Each number is 500 + 40 x the weight over its row's rms, rounded and kept within 0 to 999. Layers, rows and columns count from 0. Numbers have three digits each. The size before them is the row's rms in percent of the matrix's.

# down: layer 15 MLP down (transposed), 640x160, rms 0.27, rows 218-301, columns 96-127
# up: layer 15 MLP up, 640x160, rms 0.243, rows 219-302, columns 96-127
down218 085:412482539506465529462487429525509516496568500481442481522502588454428401504442508545526504450512
up219 092:445471441516483522465460519475510446477487496504487510459492440462488538535496494533523455458478
down219 092:533502450598382515548499509553528524463535538393492478506520478446439551518566448530562492455528
up220 102:526484485514502486502533471521585497472530520576555492427481518485524523565551541530568501475468
down220 101:478517479499443383508561555482511453454567439521512538512514460471527508466549487519512486502496
up221 094:495535488518522533385532457432499506496491512568487517507490546518473458483500468533523513416489
down221 097:522511473489493521538526541417475537504527509518487497520473591472498574501462413516564528500506
up222 091:530479472470464514477534560502507530462552519491502512457555494518503544496551510541459438485471
down222 090:480473581577481424450458432477516470511515481562486445506543531467501525495430553458464522537516
up223 108:464529455513400494540473491485514486507522468506623519590526541514509546456523487501502515528504
down223 110:396433451487495498474478524492575442450513493474551555433472499516494507476504569504493517490572
up224 107:519558525520548541464508517477479576484514583424492462513464544454509454499553578470467566451493
down224 100:520479456472530521543505483490481541486491560468575446517499491482541571548540500418515509523539
up225 105:468545446558509477512482494510444496505532576489517458546422569544490489528492525502512529484512
down225 094:466486534537475500501580503587577491475460455567465500477537393448486507484473536490528451433518
up226 103:532535440556549416465507472451540506443462540528508513498559498460451544450493437449531509480490
down226 110:498547503521517440471522514517495504542468516508430508532465436488509452547522466491421449425441
up227 099:530553508475519496543472445502457509520524481421447493492498491562543568497498477505483587491487
down227 105:494514501471482512599422488448494467522512531436563537556479556555579448523525490451518557490549
up228 099:509533508428476482524482460529452518462452562539475511525439468521469524482535510569484481446529
down228 097:508510516536454574441486434425496524511491516497506495537482521520495447480493510510388509474516
up229 099:571506524514470497600595522460552478452514556469506521557403589485487485559576500511537541534476
down229 095:483438504474541533417505435472489472572484513545541397492497436543552546474529538529516507466529
up230 097:474450459608528438564419491497508585467454558445504468426468580473513605558518487504441515500515
down230 094:485491469504461461496496454463467505542548486574473576487483442515508454571524476516503506445498
up231 099:505476453489466456488532489473441506477511438421539532406503450443532445524522517480492498468550
down231 110:463434544480491545482506515501449510514498492573470556530387461569575515504479521527494517498508
up232 104:473496509477516503479555490465475484510516531484471504476464491500649438512493474498467471537407
down232 100:572425547470486537501470592476499473512542544436453506522550428405546508449500508443472538474457
up233 099:529568522493484484510554528534541563539443608485480519473536499524524484559556481574489513452445
down233 101:483494429527473483515526428443545487476527520545509484453549438553444514459479517501472578542469
up234 103:439495513464471510501459473488474456472497496504496451445471488483462474499559496507555518469460
down234 097:471590464483519478523459445491494576523575480491493490536540535522430494531466431505483563476530
up235 118:514474428465443488561539512540532464493564482550366503497447484465505503485503510501477476439428
down235 109:486536487468555523497527472460469548490511458498484581650429513555509501450452437478477422595457
up236 111:530549417510520557508496510459498527470540539519529501478538462506468475524525483498432497529567
down236 110:509473523543522509509498526500517562523539556515511562461494588538508501507524406489479457495442
up237 102:499483513490405543471561554494409479508497541487541552429520483484495501487530503501491595495521
down237 101:510491544505563497545494423440493510475487662540485561517585476510535541563497498537537478462451
up238 099:467525475533572534468566514537486477457583491505514530471513500577530478465487519490455511496523
down238 100:544530508505508516505500527472522412551452398512510524522542484541505467479518484524506532456508
up239 103:556516489549493501384538529544542506455508496512529462520544476517517503557501504437464493451514
down239 097:534580555479468513557526553485482513531549536451541504527545532499476541506487477533441523508493
up240 097:550477428551481464477615494470450481480521495506554461500546514509494460533505534453525507517497
down240 093:552520550508464508490489511490559543536491601485567529449481423442534488492444477510491533435434
up241 092:454519533527535398437531419502466529496439531476507481502483546502510470449431582485516460524489
down241 079:508458383472484517571520555501502501370515462511507509517541493475529436540475414518536518495501
up242 096:496528408494460528479458404451517432490542543602539512560490516531473506487486541452448519442525
down242 097:523434442531476425499481476513500467546561491444452487496538522501479481483551522453493499535514
up243 100:468540504519503504466550537503456566508569471515479466453497485524522477435456544335520488475491
down243 107:454442479421518472423479533544570523464517456486512491464497534535514494521493537445477492443464
up244 092:553533554545513498514508475559531455512545458564441483547482422510542487472458493543495543491583
down244 080:487441473559492501496550535456590507515476562468459452461552574513409502465400594509470455567402
up245 094:530555483481484526550483509486482535512540535489563599499481544472533504439516429480496448447511
down245 094:475496525439475540499512582445494489524522427522478534480449509529459502534529510509485479510520
up246 096:469548523453480511497497485489491484487476474483525444588502518491348584443568466511468437552565
down246 093:455468522521532436472503553552531464466584462443465524531477478521426512569526495497534482397443
up247 101:500479502495537484521503478479511494441504552474477499471528545448536421538527520528503516448523
down247 098:487486470536482459520561478535519487506550517411522473479504540456467521523502506574494491484541
up248 101:501522474500477556500509472611538576516506492490567477533487513483536555545504496471525439454522
down248 105:539599511421469514475510501482530565526453509491505544505526508447505522493490474498550502549492
up249 101:512526463519489565550511544495516503494491538559541536565524489437453528482589542484490460651513
down249 104:608469434540417507485499516481450491508508498479541484486577505443486537427508553465520502510504
up250 095:441453462476479492556485547518594487463448549494476557614519536488499437455485581562511506554464
down250 111:435465412525535477449549499482499529479466517550520484509475591468495538508507481542458456476416
up251 098:449483454462489540473478373571489554503541489529465439494560535487489543496532488507529552514436
down251 094:483519492497460550512531489552457466521536467489516553517474519429517491504435549411606491404501
up252 099:436531518567561494525507504459525537492474513497466496541511567555469478440557492520570489415473
down252 088:555519519534546530436436494527586492425475497479548492546478448482517529468463478461503437520419
up253 097:487494410458484499450539549519571498500542536552549473506502529520521441482549500494480517563527
down253 106:576486476517537482534543571475457540499482491493482461535528548594489477473517480498500462477536
up254 098:555595476450495505524497551524507508451470565447504488422504466514556516496500539539457489486479
down254 101:486493476478439437493518431485484510618537530458538557573431418516481519486439493501524467507518
up255 101:479450481502536436602560521531449447474575515563527541478519498541551481561512546520469492484471
down255 099:441459463465464491531545549616485560491525471457493435570539477487456455493461481526506517459494
up256 100:523490444437527434545517491501473465501553457509539543549479493505521470429536590431536572472477
down256 110:475519509543491469469510560499478469474495512514443523519462501475487544445572487511533575483512
up257 096:530481565456528446549551497484489469473499416531492534438513482538500393510511501449503520506472
down257 098:474490528526496565497532521544510533493531516429505469551544476474557449493464445491519539420481
up258 096:426528465402509496533497524464480553505562423560536519530438508477540465547522499473481414457505
down258 098:463460496540522548550512587548473495563532485497468511487460495532581525503485568522551534457548
up259 095:516504544517455402557509543490459469525531507509501549513542545451509510470528500537499480478474
down259 091:536573460430501539547516532458507461599444503519581507475527459465556477508476509524448446493502
up260 104:489527512446495439427551472463465465454555563470481526508494455503537486492504539475544495532469
down260 101:552505502542551491404499535569505503561468490490476466535518520536493493589530519529516532575518
up261 100:576492451436517516449509459426506536499464519516473473525484482557547564457561469494441458547475
down261 098:465548583481513514555488426472553518529473540492453581545491534413447497585510429489606497476553
up262 105:532519438511597429482493487494516520503491565431503482559521449515513461489509489465519500375527
down262 103:521523486544435560452539529459516485508492486499535496497509570507468500509567469477511599552490
up263 106:468538504561567499502461409460528500454455466511482551526493525454585518512516493446489480477506
down263 108:509495501507479558513575466516539537600488561474470487497456472456516470535434523519455526497480
up264 102:536535484501442446560483477531535516467458441508564522475516544552527521494535460503555567533479
down264 102:461532477518520460591555482485502531568487524511503505469541527508477539520494523513469397467521
up265 097:542473606437520520498464461493486507391533517460558480491529482557532490473509522502555603458477
down265 100:478499497498578550457518543539505491526468496522507512558444539580421493539503500448529476502469
up266 096:495472525550531580500497506543532465477545512524512536530481527486543431487559528448521584485381
down266 100:442465487461545465456524529537431466518586484497491532505572552506462495602459538495495490547469
up267 100:509439505434487473541548480561498439490483525563475549468469477459498490444511527638454510463595
down267 107:555587514515473375460500474493544563426505513450530489505478529515493470518516619569490540532523
up268 117:505541458477486480530439488514476438449585521491435473434534488495428474510481493535483520469525
down268 115:516457548514535433553527514559462485505528476518453535536506580493496521535497533577502524450411
up269 101:462516433494510527444518438503578434512455526530511470546583477489507531514497526587475468516546
down269 106:467467475474479439409536530500488475518576488476508484506533523524532499452567531534472457494456
up270 096:446499480482563491552509501460428490523497451517523470543554560514448602440535511471477463465444
down270 095:482493486529513519476526488538533503478515518515495521540473471533452466486438454441470502418526
up271 098:521537471499512548470489487570410516487466476505486474530547521479528483516528558509492453512454
down271 107:458588512549497549498439423560507507561509524444552450516551466537553508481545470499513582565563
up272 100:564525465564558457570491535521528505460551507457528492443489565508470455412558496492454492529497
down272 103:487363412450529513554548431498536518433528514512463462580581458557533470543475521515499481486619
up273 094:534485496459492510473561552531523454455481566580504489452527439484462483483531510502516542457460
down273 096:537531527460566500476475518485505542414461542520455485456547495548476536451540488469527495514465
up274 100:562527443540506520561493474476511532519517547572553499459464520446528422494538512423504455471486
down274 107:497459466521465496501504535520503516486443442482519495499489467515534503476478554521444536462523
up275 097:459464493526555544541491435507509511447481533459448467536417527499521541421472556472454530472486
down275 104:473442446550484511542574495471503485534457565525501469516511462489498483556493516561465547477489
up276 100:485485462547514565587441521511469426441389551525558458558460524480560477489508532513452451506438
down276 112:462520442523544568438470536504445515522521471426525474466425568447524487501481484495525590528574
up277 104:506506506535501446529442507529585480497483436505608513537505482496482505509499484465491506536525
down277 106:548518567465449490496541508495565466590475463485474601461508523453436534525459544379429456479444
up278 099:510525501499516521498522480435467493449550439519518469554438475470501500571523518506513505495440
down278 101:486493437454558544527561493491542466513478481432554488451471495502490402516480537475517510501496
up279 109:494545457427501568529562511492446444475500473457456379501553431463483499510505480522527565453538
down279 117:441485465404490506529576520469499490517479534397484503469516485477526526540544583471518508542564
up280 105:522518547518543541470422498632546448519469513469481505465448520418536508502560490486493547591478
down280 117:492492552530443541510530483520527481535436512544539459449501515449457563529553509467516462517510
up281 100:533539596449490503622508496471512522521500492523490454556529556424485470510455581517508580525468
down281 103:483506518544510434506540450513452453518538535505504482456539553493508484483421409547519531511552
up282 090:468536480542505511493603477473387498464487501478571477480541513534518416535509533479514534528457
down282 089:515469461416458445522489551451425450546456505504486504481566495568460491402477440542495544554502
up283 096:579506525519520448520509465508509504480520527523433515525572543494547500432500560599471516423577
down283 107:551508513451474453449416473482545538511478434452489484473444464524488415542517423520541554477498
up284 104:516513452532463559454562482494548456486475524527417407561468522460473501493496516407504555459446
down284 110:523461471469413509518513501491478482581509565498467513432514509505480454453438497469607527507520
up285 102:473560439440429480489453486557453478451524521486517542549562510541521504497499495466437489491485
down285 098:498491500385528472449533510506481553530451529505505507489515477483495509488462477510472491437504
up286 106:532521503553551491489461455516527479501505491527421430529496474509501564496513510558477481452523
down286 102:516518482405515488529491493454429457554548502506537448463523521505549506484513498526471528451574
up287 111:485562486472522497523464477506577491465531554499454547477511518557510413572490450541523453465526
down287 099:495509480480501566493479480440498604541515395500453443506502477558585485490497461511509520596503
up288 100:508464482459496469487530395489447486503429558497544459558475429508470483539489543511427513576485
down288 107:519527549492478546500526490574523506533461466428532510486495500536506528450508524419422521495543
up289 100:514534481512508491582499537531463501446483488502476462476533523436466533555459520531471487538505
down289 103:499450517493554447530493530484422495496504507561446470421515541552566507561492509439427491528490
up290 100:545457518439525567548449509470497520492608539490524603475473496467454429514539525453490524548531
down290 111:524441496455553456474439411494474473529545517450560515478534429501456474579394486451477533498490
up291 105:377521536490494555504528447488499485459462512471468483483497582519517489491511530500465468553528
down291 112:553493423475526565548531507543476459435436530520476555475495505491532476555420577509489545522436
up292 098:473520571564584540540617491529456469498513538500504496547506490481505431518569428480490488510452
down292 096:513414447481464419483538480512520464543580507499517470518507479555583525626457503467480549443479
up293 098:497532505520460505536551510536540495445523487501468522443455416527479455453509518441529541484452
down293 099:392470504502500460486469490554497530490499495460588503504447451533487495460459493502533498474454
up294 104:461477496523460471530491524498544502521511572428503491563502456439544426513492539501468530453487
down294 102:591551531473526499521551510443527473535528518504557481527505528449469469494476515547469410521537
up295 089:511547464515507501480475470541491461466412535511439445512505470522494465556518443396465511487427
down295 090:454483499442517463480471448506524474518459576558449444438490481517465535504480470436488531451491
up296 101:490511475470490532551560437505597476505490492435543542458552550531463508539510521473488447444493
down296 096:484489527547471481441514473478508522439457503547506501494464514421533545489482459538497494559465
up297 102:503519499509498500529420530522517526478554468503496504494454521447581482479461605513463509531490
down297 097:451576476537514466501563500489521515527581587436556521477523498466511573433484492455514482496520
up298 108:513535461388418510435492437487474491515519446499542435528498507497562525439473544441541453493534
down298 104:502417482565544534470502462512470555541459461459512472602467507494494450545480530521479513491527
up299 096:547533479457491461484473507495468537507599452599511499509518477504522514393520498574484544506558
down299 105:486494554537500485528526534526506516484596513462522538468414489522523398538510555483466473467508
up300 097:520539556535528507476454470468514486536479499479485483439499482466529509508462492570459552564517
down300 093:546508515459494486508495492537478482505506519501557486471474497552501504521454517432532455479493
up301 098:476526492518490497524600508541438516517540511499558448532511492512503463491514515501558485481507
down301 111:490445522515532499489437523490563511473501468521522468485566503467541531593469463543441483533559
up302 106:551574453485467537421480501571465446485481546488505499487486478508467499486576512487466512536435